Part of a small language model's weights: 9 layers, biases.
Each number is 500 + 25 x the weight over its row's rms, rounded and kept within 0 to 999. Layers, rows and columns count from 0. Numbers have three digits each. The size before them is the row's rms in percent of the matrix's.

# layer 5 MLP up, 1024x256, rms 0.131, rows 922-1023, columns 64-127
096:480484510485509519478493464524537486464448579503460477521523475510505486487516514484512452481487480440520497529500499532455479515506561495466466466520478493428511497502508481531516482513516481
107:513520451515504543492508511510474474490523501456487508489510513511474479454475493544516494485509503527512508475524502505522527521499460522513488481500509542459488492500503532510476486493474506
111:505492510503448453519479481520508511524500495520481490505530523481527500535513463467461499499466426454487505499544504488473499504475502493488497534546461554469466497525472528492487493488513542
103:485497543505450498485488490507502498461488515512512515462479476469493518467493512529528501499517529476527471508506478511514490543456470477516501475540563521518514466538479534549517491509496495
108:526551484517506544514500496489482505500509470493459528457489504507553499546506548481499471527527516493510543495548467556482529457498515516509459484519490499502545499538504474463495558527502512
096:471503506497490529481483483503521543496483533489537448502470528508528498457508472512480502525491460512476491544481559527469508464558508512500513534496491550502494505456512485468518496510511562
099:526502475470469473494475534492465469490502489529485496469494496527524460464514472480521501469488569502550506478498456528512537509518532485465488529471528498510494536516514535505500480486499479
097:508503467500482489502512471478509546516509505518523505506498535474493518462535506507513476463488523478516486513503500494450477513509479451498498530514510490477523405497520460484490479471461497
096:512487502463453496513506500524484505499490482505475501552538483503459490497488473506517459521485512490495513508531512473486488520480546502495514501510506511517492505520555461513461494535491508
099:511507521525496474532474499511515461484511512471460491472446513502462543476506529507468497522495473507531514564511501504512538485467481507534498463490504492491488522467535515494488468499516497
099:529456497541520510496490467543499497507493496537494491506489536516475508468477499506532471542485465500511526494484566501528530486481512501468519514510451482437483488509502543502513514483516499
105:551466529480516505548552502494475478486488505488533438475466536495459485524507463489460525498474446509528531499506486511492522468458519494491524471500466504484505484539499463510492504501521497
100:441489516493483546507523505495476453465502493490493509475521511512541521536502477466486531553508470482512541524506494510501482543496498492501476493456529533476523481505450527490495469466512553
094:490527489530523464506459492479511543479458470456465519516547500523496525510554509524467442537499514498513531490488442449496512517494501453510461522482474532511523473483505491480518538496485492
106:505472483475502466495507488535516483504543540502512487512517486502465534521482487538522497531514520538512488523467515492488511455500563518537486478512486517479511503512498442526429490519487495
098:498478487463513516491499475479537506532487516474498487517510502457539453508520463482510507474498501485531518515480525503526487493489549501518472511503496509495543512425478530547470479566511523
104:479543481490500483477530474461510519473486505533535502545487552535512513514457553512505507521493491502523536475511513533513496481507536451456499502517524526504472527531482507491474501494482474
092:509491483517509501488550455516549505491477545537519506496508513469498524490485509543503540493495478525475476501528466490472489505461508445516524482515518458486488495500553451471471492493524534
106:531514499518503528500459518560475488526485482530508534483506558483506476526528519513509463512498534514470509532522456487484481493503498498499494493481477572478505519472483460498461474500509500
096:486503502536509533488521478532513493516481523539479457513490489531470484475446518499541470500570517484520528514514517475473523539486497481525446477519517505523489509460462476507473526458483489
096:528516465513501492479518482564522553481456486492541521496540493512514526537496504521497476502528534476502500502506519527455480432417499498535483495546495503530455528474501489475536502456470496
107:516550498489476501529501501510483500499490530517506468533537516496479512542508460474514467527475476471499433516522491490495519532478494512497513495556498523514505513515476456517441526485450489
095:462516504542508506464508509483458495525503519473489509486470509469501505488519512528499465537472486509508519497505530570489536498509476512534514494494519535544519544490496476506503477522475526
097:545482472454465465534458467511518449506527507482510507504466485529497526529532519496471528525495546501482484520504487523535517499482478480516494514481515509499522483460498473519456480495465535
101:513518525499486496480464483473511450461524508515477489502505481532521458429501469490521509469551475517510517522514543508525518445512497497504476516519512502466487494487454495532540509516513486
103:489476483513475489501518494524464497485518506500479457454503498525501539497440514469508502542475506438524475539510501523496516506518533529520538504537513493486527528458470521504490501534502485
093:460501512523506504520478539500501473497471491447514498431500484504440522528498512485505487510498537512543486481529475474527470485497510520514487485471481469514506483507540473478470504572459491
094:464489470517483483513495481464535493426501545531484508498547494486492504548505516527531477529498476518493529553516495477452521489482509504475506549479521529481475478532509517469504532512560476
095:512479472497513481526497519517500493485460480510514484464512481505481481469501484512460497531494530513546461469502466504482525508500465462500497486487464511500500470496505515514473479538493495
098:448525509484462500501528504467505523468485488486493537466500485517513507485472488552492499485488534545522507533497538475515490517516479460533542460489536463488511494526521517516514539472504496
098:493458490477498508492467499489512506460493505546512490527492539499506482513508448513489530439503502531524488516512542518483507499511514522471486554501491487500487478515500452474480505468473524
097:454495503523506533517517413496472475492528518533514538519445559474527487531499502514513503503526489515502512458507521437533516492494496487550496461509485436549523477481482484505459518549535502
100:480490494512517465477502471473477498516528465492510528475488442474506504526514538524519529517458503499477529504528523516474543471528517480501491513534513507473493469521486508461499546504503513
104:482481494521483541476512509505518513480526532485486517488480555464484521506551514467515504530498522517487495518529499525468482500486553481481447512524545539523508455506477478528518554482529470
097:539539497517477495544540455521509443495465499501498513526488498536442532511482527487485484526524506473513475499495497483531523506508524483487498494483512476493504516489567472525490506508495490
098:491524484486474531497487495456447525468506507516517509503503507475534519498475497501446497518512498488488540557461499475509459511534518498510519514503525517506490467530520501473490477515509493
099:456482504486507504509481494511532529504462544495523498484504500498514484510490497497528552464509491478513478509480581496517553492510501507507493516496502470497489511486511501501507517473502529
104:520528499501516486518487502547483520466499473495487492478466470555501526484492547477532487497474509517516493515504467498503513518533527488480492463535509475480501518428517474524532459509503461
100:482542462494504509477520485491533520506481473511487491502530501522530479523465482496488481494525516539492499508446461502463521514491507483503498490505551498496512534476492507492492498544514529
096:493504506461495496523542485478481503503454455544489505559529486468444464546521532477520506544521505478489540505536546480509481464509456514507459472481517492516456496517501526553486519502481481
109:459511539546501543499487491507476493520493473481502497442503499530510507534518488512503508449473462488524542535471458515494471468515508480521530545480501492492534476471482492495499458488501528
098:523535489487561485485454449492501473512481512450485496470493447482518439483474487498510505511530495528448452534479559511483505481481486519500529532509443468531487482500475508517537478502460545
106:468487464549498530526528476487466521481539484490519466491553488523458549479510535506460496492546463520522467509490463515524492489532458517516525472518492513473488540515484496469485525498480482
098:486515478518503531539493501540517518488514476487524499541506477544481477471514469526510491543499457488483525472498527483497482530498485464533511474452497526454489478510460472496519530486481517
101:485513500505489500503472490487505537504484494500506460482502506515495500477536522540459474495499496492489458494504493493495512518506479515558501515472481462514478492517544510528512477474513531
093:510504487501510515511496500514466528481520490502477489498517509514495482465513491530516506488563537494496516502488522444486512511562476469507499498468480482484507510528509526453475500539510537
091:486512447550491534507503477504441495459498508498506445519499458500451537535496509507518486526495550454454506500469495520524444473524562480505482486520497515501441483535486498503485490521520495
096:526543461468514506533499475538493565473527541501515508516509516514484447497498490510473490481482548507523533476517503515500487491466515510496528467474526480473444441499470538512447511542483537
103:463567486475505456463538491492546551511522503504475484482487471508466521487509454451499514510507511513517515512491511504538489530489454566484504547497514466514505451515477494484461518480523496
107:453538512501464483517497505499534489480519518502493480481483489485479486450458554496480488503456504485524486475518524531550509556511509524514505475565502488530517500508493546505506479468504512
102:460436479519450496505519471449498507496503483488486491512467485510525461518500525488515504505465523502537486521492499494499503474545473474542485491492512472510514491506515516504440459554498530
101:509503521493516488495519507515520457532527498497461498487512480474482447514524485463486504502501484496472568507494505518520507486510522534499463513522517477517532494488526473529524476562449506
095:520515545501470489484521484493505537476500455521504484509536515563499544449519481529505498501464537469532489493508472473523511518495466522479517533496533490479532539516494495493537499459469505
097:502433506521465544508478473487534474477489489509514515482484503501501512485512548531513462478475476485527530472506510517479545526475534434513479539510498449520495478464506512527492480494467474
107:514502508523479505475513457496483469504486477513519493491542518539457562518518558531472490423480497512489504485491495505562534463532493502491465490502482500486528480515486553477487471461512506
103:499509484490497515496493496456469547505502480503508481483520498495472475505532474477484489527535495478499487493501478536487496489509466511514509493547458526516464553491461505555520527552506488
096:503508475456545510520507486507498460481483507485513472482545486509499509509478472510513481546490462478525480503490470532503479504471511582507458559514495459488511511512480523504508487516459431
098:484507436445507525476486529520511506471501529478517500503498490495504439508466516522495520507504529537506526520499513508485461471497514458556485511498508488472501492505505552487530496518489481
100:495484504540499518510506508473500529467466503478466497508537533530506487503485510456531484534487529512513531494501517536516485535471510528494489498464495499458492479493513520492528507556467486
092:486524509459481512529504506481483521483489514533458501492466529493496485482488500524521516484449480479511527515479498512532490493518447489550455563513504474461508528521498502551425528549450515
096:489502498489511526472503490466553459495515526508505500501517448459531546484493513567509464537481498493482504482518494476465462493486561498553528496480490519496485533470497470478507498505489498
098:482505535533533518524525498464488504498471474481518515471525488498491525502548520489459477500524518517506497510513508502497516501474458463474514470506507533509457517506465509465517454501515507
101:450519480504513491487486485499478498453497474490511485482518489569524494494507507509520521510504478458530494450495465493512499554521530494520489515480478508465463520547509514505560493512549515
098:520522502489502522539464504511513476467489501491472482486500490478504481522499497467539477497552475511492495506497510504503542415527483529516514496502490563512519469505545447510501498504498519
093:494518484488529537547500494537472507520480490500469495498521493507487492478527451516484480493504504494497502500504555528481511498498467488497515490537466457554488519562551442504509505467527472
093:542546471493503515486506473501524500467501489533513558511530504511515517484476503488524500496534468492538550515501522516494454533446486516525494552433540527488483497457548524542485479490478511
098:507525500502521491498483531521495473475490492432494481486487476505533570546508521529518472517506516491517478511481469540501510477509530515536508524511527556478524501476502491516528482506507497
112:497530498520489531500493502501467495462527510498470497460522484469489500516478494488520512531503485511473534462495455488529525502482462508535431503515519526460545512523473465471524499492489445
107:473509535478492493535473508518455504547517513466542479468512475486521536492506476541480507507477539527513467511519568528467535552477502524499493505494489523494458528518498480494450533531508517
105:488548462518496528521489504501480498495480483528480505490494500495506491477505509480486485538524488534520455517505519471527463507537496501461480512488507521532527463451493501501478470536529559
098:504462556457510486529512494492546532466517538487468495509512489526509485480476496494540501491520490498501493525517471519507484460515486450501527498502511498521519502541528458478528461463493488
094:422541482520492484528528469533503489457544473480502509474512525488450505449486482514497457511498485472528468521501468500528489493494517473513492525475492473484445533486475467484464495485499477
099:495495454479487522514522456460473493518522484514519470506507523493507478507487559536504546527507484525509515501546485521469475488458550506495462499507498482469491482550527552520514497518488492
097:460508501470494500541475500496504491538522427489478517496577506510499487501556529509469508512498474506522512499532501487537439490500512464525479527512495540525547483508475516465507541523532500
105:489501512492493535529521471549465464523502530489505497512479528450516524477512516511472452514494492536482510458509487539500525511489506470542486512490570478505546532504499472507481542505523512
097:537501486496507485512445529496455493503553486527501502512494536477484507487500493498462486521491519532532538489518506518479518530519539470485518440506500506488506493518542484498519475525495503
102:479483504484494508529497453504517482523477511517488535501515489494545518497481508495511499486458525486493500533512514486526463505464463555545454529502530494525530530485440461511483496526548517
100:483523521458510459492498495493544485509502500552513485462487493485501489510517467535456473520489495539473490508513465473491492516518499514498500474470510504511503494476471419454517508477512480
106:508507502478508479497441466468494518472495516498455477491444472532500507465535513547502499509505454477483513524539471497521480486504509538527528516557480506537490532513529512472502516546470483
101:518514507528529526480525472475478518545523499496515514497504525506559500464492511471496482478482482425505501507481486482479497478497512520463502538518517485495513502454447493512532465477485513
098:532529513512464498497495493496472479474483470482495523491476463495520481511520515468466479524455531472551528488482493529496519511495448471466479508514498550533518487482508510518537458466496480
102:462528511503481531468449499527510523509549475516511472513522456492488505477498444500534461508512489470484508528492512509495505518507529496493526533493498496463520520497460492522467484481492499
093:505494517508495504452538486502468516495499511508506529469547483526463489491478480520490542526472499494499489484522529477493474529480486484474494527493481523521470487471475495519516452474473518
097:529514515514469445475479502524498513488510487493493499532472499511486545476450512490530476505496501508529491485490486523549498508464496494473458513500481515477497504506483475500486470437490467
102:501493528505468454507499484493499493486538530532531485477522481551471479511497477509525523507504516504537468520461487510433451552470539504489482520471505469523494485509478502533492524496475540
100:473506522531498509480547475535498515486458468477528468564550508521520471504474475489504498491476461468533527525537513470427540517555457507506499465489469531527481435477508490491494504492530495
102:510492517496486486520461511485504515496475497471477504499495453510519509474491454514508491533527520476507448460531512539509516481514528494551458490464522502565514542514447455555485453476516503
096:492497501501476465495494483468535468520465545518505489448467501463486487503511465514476537490502526494500484477496494507489516529534505509517487481510549478497497485512480525551509467505523507
096:517531491533497493475472544507485479529465497512518458491481428477522482489540474534526475530499512500493533540490484530484497497531537472490518475538458491490507491499501481523493461479516518
099:505537507489504539486434483524469499577482529500508494441455481532507520500550492506549510516526490529544533481479542500562538460487489466483500497504495474479505536456519488511526522517458499
100:453527519548491485503470491524509527494493490462519469471486510520507483525522486505516490511500461510528538507483465521513520542531519497501491497502452483509481458518495510487517505506473504
100:511520497478454532520474502490466464497489477524476493451491483507517510529479503508471525485523486489529547542492462491483497525499467534518493505535487527481462465501486466462490477479492497
102:491423517493450513520482526478500462474485554528507492495539459513475517520472501508466502494529496544504505535532485491513468476487515505525490487534451490482511489496469473482481492517478536
094:524493471522470532508489523501509569499521504462514469523515507522471494494490504483487475489539492543519496526507529538494506526491481510517521493445472462508493490515529472499498500502499549
100:502491491501514477500497518479509466508518499486486491526518500477510496521480532498565511483476555531499524465465509523524518511554487488513503492496530550495543539497489495547530522534478496
094:494522471476512502479501507540506552495468518494506480525500483481512508451512549543474478520534496494510485514446520525508505483499520542542453498529510482501501516520472504512512534507459498
103:484459506509507476509498514538496510492480484517485530518492466495495479511483530542464467482528482537531512520529494509522475468512516479515513505478548503470498491505514499497440516475519547
095:467474509515462537504493506474530497472476534477507474453452501486462472507523537530466499529511458493529514538518504481504490513444480502482505529522535543509488481504480525533483466548499496
097:485544497487468532520530441530486511463525497496536488479510509540463522560528475494522471516474453510513517510465479486491483489512500538516491528483497516476511464445486478544476512503532508
103:481502523491529474533516527502474475532499530498501481487479505513471525495470510506497501513473491475523464484490486482516488501469452507465447524539527488496551463531497527517448536490547507
098:500526491495503489518454521531509468470447485523505493481526518511552529530496488526494514507520500535520458477517507486545512486503515567485508534508479535498507517534496493520475515531469546
101:463498491540476539509494533517503529495482499473479533473522497482426482491504470501514487473492475501510501475506484515510519508524454482532508484508471514528494508534471498506509478474529477
# layer 5 MLP down (transposed), 1024x256, rms 0.13, rows 922-1023, columns 64-127
103:501482544491534537511471482492461504483529467489485523482437470512490468496507488480479450518486525490484524522451545477528480506511519459520483460477515445526537488511516497484495535474481523
105:460493492502484495508493472521532502484494530478506505518477483524496527493536491456498502487501453504518557536505479486493501478532531518464474536481481519521531474530479527486509508471472524
116:516483478504489460453497465506517489503505479495514497515515493490471510507543490523513484547435461500459496482518531498526510512469505494477497539499471540465486495504464484488529487499491498
100:520541505489506512492519429488497438495483494525516475518511498461528510497483501520494513487484485515519514490514514488494460505536488540537463543511539477510473507475479503475489505520519500
108:528457501493478516495556493494518483544508486501531473468506498507519542506506498502525510532457513522517488490462454462468493544490501479500526530520542498473472451474485482480503502488489460
097:474515500482499513482502514519477430523476511454507513440467481488461485503527530497481546539513510470456514495515502495526483520487540500478505460544517536505490542516489505470498484501509521
097:495492532513510488497501523481512521511517486491504514475493490525472481511518497515515494507526472491539496458422459509545539489469515454507501475483466484475494477490506475515568470514479536
096:512516512527501464486503526519511479456503501489507457507466467497498468527533501459492507538511504497493520488491484544478505509518460495522515494486510487527501525475485487509539518523529489
097:488506513486490487519489519450531469482503493453519530498538511483493501502472536518499530490503536487473521498516525466495502511506524512455488475459517506455485469529478471506460509481487492
100:542504477481493515493479491493481498484495542534483527522487490508459472490517508491475549503492484469467522473555454516429522453505501474490497517487477463532449509507516549491526531415497530
093:547530469492516517500506548463512489551499473458502550493525502538498506505507512542511522461476492488495502545528454515501528483545501506490474454494495495523545503536484514485492488457460527
106:518508447456498500467483502520487488526486522480465532522522501518481510520476464506497498481550489500499500478488482516493518496528501509479495512534471491488485505522522524462522493481557511
093:458481510453493484490487521492501526494450490476443485517479528526472491450505452487522493478499536497463539532493484492497518457512538567502527480469494506500533531481548507545472541485490452
097:490468470552476519522453508500495503497469542493486497460490492492451493545491455471461501504488521546532527522486435508457500518510503525518532496507484464488558509506518571549507510520472505
105:501491469535530511486525525470533467509516518492524463504514488466507501481535503449506514540518514518487483514515498499463517514499455469522489477446512498478469515518475517518508485507475499
102:478450488500449494479484494490525542551489504460507497483512502475522483472479534495502523509512512529495493463490489471514457511456539514524483516491501522450513544496472480531497497494559507
099:513487468511508477456547478521512519482518492537516489532521507484477500527498531529516534523483488495486488458476464522424503548494537489476508467497520539468510481472532499517477483504508498
102:532502506550501517484526497480511471505480519472505507451504539468501522528463506507503490506503499494511504471517480470505497517471503496533538488525501492532508523513509487546520495524510493
101:556501515502516508508477523512511447502465500490462522482482494536528507476497540515476500537475474531523472525497509541466524537541520547522494498532489538548519499469490506544504537524480492
096:475571550466496518520500484509452500501474503478457512506523509477517464479539472533519498482532542489534498490525516502491463469485506517510524460542494524475503522529502518473564497555466478
091:489493530454483534519478514497504508504495499509486454496513522494486546495471498503493524508473521486448491531496482530502500496533506448451517524504532498489482533467521501468478497539515470
106:455460536470440512459538522502450491535483506521472507509512504493460521438508496497503536503497492468485534490489503469522489508503550484464518503465492503499528468470500486500502477475511495
098:505452484495534525475510494533510520486502507508487487493508514446495476483502518482536507543487469487517523536466512451457499477483490505470533479503514487497514503475553489473496494481523501
097:496522481497511543461532474510507532452499503505508515492534499445498484482480494456516495498502468479486492480479519477527512498492469555485454508528473491489474485504521499523516520500519489
098:523517475500517563505475494578510528493501477514505544489489509494489493512434506478512477538500499481507516510478432512504483540468495473459457494498476468472480509550466512472468499504539488
092:489557551491536525506471513506508491530458467505539481552502510519461517479477486517492504500480486454501507471454483462512483502504461501495523528479516502478478505508485491465535492483575471
107:497495487517513515485482496464498478467487489529473489478460510460465502526499548489519463520483481529521517508502493471471524564492500541530524486506528484496480526521470484500507453509455519
100:530501509527520440490466458514475501542524538499499484469501492493472497525528510494487510501494506510538488498471460547508463511447521504458522516524497499492476522476540530498520495461513531
103:490500495459466520519502470479565492501445534524507509475521526484512535500501506459512502468477518535495482525475503539541460518503521465511503494484481502477478513517489480477489484516502509
098:513477528469520547504496493497487486498541490567511487490500506479544485476456562471469491480486517488495495488518541491503509441476476505509520505527483500496485533543510479480524468491509511
101:499495531527498469470456499527504496533526525499470486466481560507486501486510502536539499508470490510498486458523468518523513506455507493542506504478493515488495534505522516481506495528500530
100:502468484559463470532519521507505483489505511486478500522518466510499516491498494534494441514485494479504520521483504494461542481472543507474475501492475546479574497448499539532496445525479455
094:543548505492490502518520515534498496507475509517524513491541502470548480458543473501466520495520497489507509508499477493482486525498503489478507555482480512478438453490532446548496444508540495
095:486499524491554509541488522513489482491484481497540517541505483516484524546532495499480526540498524467514508503514490517479481502517500483489533493504519492565510502477535489508464474513461476
101:501483482517494486508548541528510515501484502536518500513493485531498503556475499512527484505506516508462488449474529452510504477529471465506514488497479531472494513499505517510486478510502528
104:497516503484476542499504480478483482498506494525475512508500549478495520540519506526497490514522481547493504486507491474530528488526461510511493524493490502516463516482467474484472483497522503
102:498501491535468497452533531528479499509546480476502489521515527498487521493521490513528492504507525494477486515496457546490524469478514529551471527485533491453512451515489495508447484524534526
121:507510512486485438511496483516482482503553526484451496515501489540449512485474518466504552518494498529481479487514499477530473495484477502489505498527489501476559511473543522508522490477469475
095:490480499505517511468524508504451527519522506505489458487545479463466513510512499507487502511485475482507464529520533512496491507478540483493515512499471502535495466553502487541471484478504466
094:514506533509459515506490464531495509486498512492517507495500518533529469539489504505506534532459462516521474527472541525531495465502471485497518510508501486509537494483521480452520503494493469
108:523444480510509495528495484525522504515495494513489468510504495478478510474519482464506538468511467512459487515477515494477503541537469466467534566514496487481458530493479449509521461519476505
097:497528508476571485522549505528479484516506471473489497498490524479475507527506532482482448498472525538548513469503518496470495498494505538479493499502497493501488490493495480520531529483510483
098:528537522484485487479461476475480478471466520490534447538505491513491468507534521520460529459496510503514531484480470451514515534491526501470532477498506496475519533541451508476480465506492477
094:465488520492531508480493498461504519461503521517496501483493547505519516510493508504510501493472475479468504479550491518489512542508516521500431542470507491522525490501535504471524549498503520
103:524485482504448506494525495532514472516490509510511490474496473535501512476499504505491500517522529468493505493494515461467540535554470448486477518518499495519494511506505533540478495505471526
092:449467490512497503516513488449513486463457539524491527471463515516514538472487522495477513483509491518521484479529469539520491496473531532511460527467463499504519501509529506498490515505508499
099:477526510528531494539534509461485448510489501513509487513515513463514509463490506517487491479491484504447479516525550511490510489514513467452483484499485482548557509511470482514492492483543464
102:482486476516477471522471549465472514486546471488496480488552480537532483530487542490527462519498501529486483558516501515528532492491484528509531513527512520505488489482479527509504534486482507
110:470516508523529492489514482491501518509465528497510506526464531495561486476499513484547514558523575497514545479523519496506532489462522465478491491494522458524496452483476474506555495493516516
110:540483491530492514519509546483509530529510448525461509506525533518505509464499506476488485539504467494513475499507501534460490488451536491484494455524462530494506493488483522494493532487482449
102:474469516519502542535522458526467485568508505487489472468495515505510508494469493498493512517540466496506459499526525512484517474488469471494497504472521527489506500473529480464495475513513472
102:521464464495532501482494480514448491477505469522525487507485462531523514451517486532544565552489478500511494522517510496521478553507487498522525497540448479492478494473477533518503489459497496
094:530515535520515562486526529486478520495523498527488455521521509499516506458497503446497532517491543528477487472494526475462490531556463492494481511508480493515461478506505519509483508509469545
102:540558457523491515468524483507512517533517497540540494514490514432475543450498533444480515513511516513536485527463532522524514486466497501461494510484529497446453573481488500495490531469540543
108:529489500536488523500464512495523538514499455491472512511503462509499486527528473526464514505501519498497505455485497496495503536477475476485498444501473514546533487473480515465538483499491500
092:528524490512512464519527498527473478520465458486527490501496475476521499479507509515471465525522536489491509500469500483470492487496444462511478535510479485476457507484491485520528517472567497
099:536538480559501498487508524523517474469486537464481513526469439508462532461468464461471479542506545508527536549521500513500496485520494462481429450515536531508473517489473462527480496459531505
096:512515488497493528507502489478507515475490554468509527498512481516525474493492499513539477508476525490467519513517544458506507505513526492526482477527506505467445495529518512509465487473477527
097:479523495503515456508544467506507483479503497474486459523488481470542486474516507496489504461477460535525501465503530472465505500493522468515501480514528464542541471517541503488491482496515495
095:511468519550508519443467529524515577509472503492477509515474493519507522530485495483500513475485500516456490538489496511439498518501491500438457456509475479492483499477523541506486490488477523
098:506466473540516522499516519537482519531512498498485526495492496496541488529522491508519503548460479463492519446485471534532482527434481509503474485533478501496497502493473479503509556447507473
104:511490485490549505524527533529526483525489521475503511483488515542495547540487541508517512505508483478544460474495514514462525493481495509491478457509456483518487508502460509505480528506533504
105:477482458503528501507509479496524505496519468495507503516490530520489476505474502502489516508500538539498501538525507512491483472452506463553512515530512488455511504518470568486517489493491492
101:513466500507515467449513495531483521511512506517511488518473486486473515517476452501508509482444462504486519484506474453538465513531535487490529491478501486495514527493501465505480483510551481
095:495520510490481504472480490476485479495491474507548497517515513514495502547502535510452474537507501489521518501485500501455509538469500490498508503476530501486529468542504497471498512533475505
099:500490487489524485546518505514467510497501493506479499509489555505519501487492514547470515474497489485507463495552519491532486483502515472481485504485466520480496471508523505463513509483506531
096:487429500471522483479524454499527481480556483525501517480484535515502494530483447496475505474507489498497507504477474499475470459465515482418467454481540471512522505526472560536491518493449525
100:542529481533556478481471538453543535526469519494491445509495476515524509526451476515488503496483527540522507480483488493501537470459488499509476466477526472501527510537514472536450472500467511
104:484490486474496482493498496508475445536480556512535541561477532502537498473582483535520506504511532525504490485482510465534485526489471498492488484439478518491487503505501510516488534487496453
107:478511480543481487488531501515499551530442490490500510488482493494455502490445522509535463441483484512491487567506529538521481504456494508455515512494498515500499526464528474471466509491483527
096:478504464500496475514531531487556464525528464487442503525513493488513531480522545504496488451472487510452485471510451526470488503485514493478481509475465554477513493484524529519510537493525510
099:504526527478508474528538498581475479518469492502493491504518469516556534520459489498487488490476484499479443480467532505547482517506483524451491502502510501477507520496528546535413514549519514
096:470480542526476463529507545494506518492530505496423523493486474478543498544521492522496513542481514509497475492515497430489514479509518533547521501499493500465487506485460531481518496491551507
098:535501517535515459481494484510509503474485516496466496503530491457542445514480525517494474435487523472507515481473449534511489491475509504496485470514545514519500533516526514534524508449493510
101:508479481499481517486480523471511552487552485539517472501479481527468494530522494513544494477503478480522522505505516491575454533540491501439517499540490472521517534547513527459529508490489491
092:527546530449515511495507489526515526514473514534526481486505505471512521484546492533451538504520467486484489521489534542456501515545494517497448479444476502547517461468509486529491544502512496
093:518492521510517491477496539524500510511490549527481483533494487468480501457485530516521515508488524488479502503527480469519506485500503550507504492492504519491515521486478467501468517478515539
102:489504560500513488498523462500527476475502470458525471530468500529512517511547531518485501469539525490514509514536506556454551498506469478516530483480452520510504513486474512535553492490525493
100:506484558502480457461503476453496504499512501507485474517493464477528528463507513507474495518486468497498467485492521508497499514508503526527585534495503459520524453524507525472502505462526491
097:463478512498466498493540516481484421495454508515485535440504423526490552550473504481538478506485488528494507456526488493489466487529503460516527460532479434483503501500485528507486547499486523
106:514439549510498479495500535473517518496495486428488486557508487484516488473509507430499478522483497499499542540531500504525490497553456486475522545521465514531489533541517541545511514528521513
101:486511493465491491527491503446500497511443474449520518495512505483535535520499485474498483528505503478505518465516444500532501531512502473511527482516474511474521503472474469482541483508465552
083:475471503477499521519524474475510478559507473501502497517508509505445515514490501456479468486486498482487490485490456455464481474509536532496524479533501516490494530515505492479482500529511446
101:509477508499447499493513487513516504480494464451466496505490519514504428517476514462494524495521496487498461460452449441507547508526512501502482505522460451506511483479462503473470499493484482
093:480487498477549532483550461521483470481517547430532522516441507483471475509503540489507502494488505506528520502487486486438499527512503492529470554468506478504503502512504463511517494522517530
104:496483476523512492536464495468511472496498492447501514514507491490521502491493472500522493532519517465483491487529500523524542460492510494518497500512533478496491512476472471491516484506518472
099:473477518459464517476525503522493499488521494520458473532547478464467506555533482497483506517467505503496486533505495482476522481499450525533538500476486477474525488491473538479542519496518478
092:564463497521477444520519537495445515498495470497500510475514480480487510420497503501497496485481461445509472525506442517537499496489459460483476515509489474517489523485489470484508516501460506
097:481539539421498494512523452518542528505504485479521512524527473496507460497452493493433523497494499519478441514484519487464504510551489519495492506491489498502509466561484546483488510496476512
103:463468491532513488477485506519498506497481434545538488551480482492497459509525475483521535516468501475534465532503488522496520496504493497525503478514525473467497487521486469502501498498536452
104:553450530527479485498507541429509496474515499531531472498481450544509516476510525519504513454511458464525507491512525518486509480494546527509454479466488512509510498494509499487485502494496495
101:491516524529547453540505518501469523543515512505498504502521459493528464503506486463531477525558518469507561508513546502542513513497487470532529521526484497492510501550498487501519484519497480
096:499464501475504523503519516475461536470496445483516462493518524538492516504498542487506519549529536471530477507472469481483511552478455526496505463526473504485494526467489464483500478514473529
095:473473499491453508481522511520488474495517483471527461529438487485496532472550479474528496508527518532539477504481500495509484519535523521519517479488496479461484466498535530533536530474486480
099:515482519497485534537495470531487519555470527514516540524485524480478535465490504509469453464498502483470513525464506555510499479497517520491469481498460474483531462503497497515528502501512466
091:483507471485477501523462537503504491452514486538470516520499474474505470513511482522491490496470539499498479482449468537524463507475512502556488479506515494509470489575518498479519462504489500
103:511502516519478535532476538515480464528522469477494490477522551525492473511520452492505511490531498507482494504503526493465543489473516451510488544511467522511470515554512529461508523553533504
096:504475506497492480502520521502485515524500499465513465532510491462511491474516492509505522448512520492483506548463463525514509516457488511484517504512523491517486527507504497496504485497503470
095:445500538483524466466499469519539534490485491468511484518506497492533499512480475520476539448507499514523497496490507512460501499470520484501508517492526530483509485520510495467528486545551480
105:518488498494502463478528525519518518507557499516480496481494497490497504515507533535489512508504500484490457460488506512495524478493502511477456519466473464499480501458516506512558525479513483
102:491529531492514517529496485533504518475466489514484535488555529488526517530509502450504488484477496565503517480546496504490446498480483543529471528504488500491487497470535527524525466498551525
101:498491506518467549495514522523504464520511472479491492575527490517502489525474529529504482465510482523483480471467471540500485497522483527525484490521525505515558523464520492487499506483544484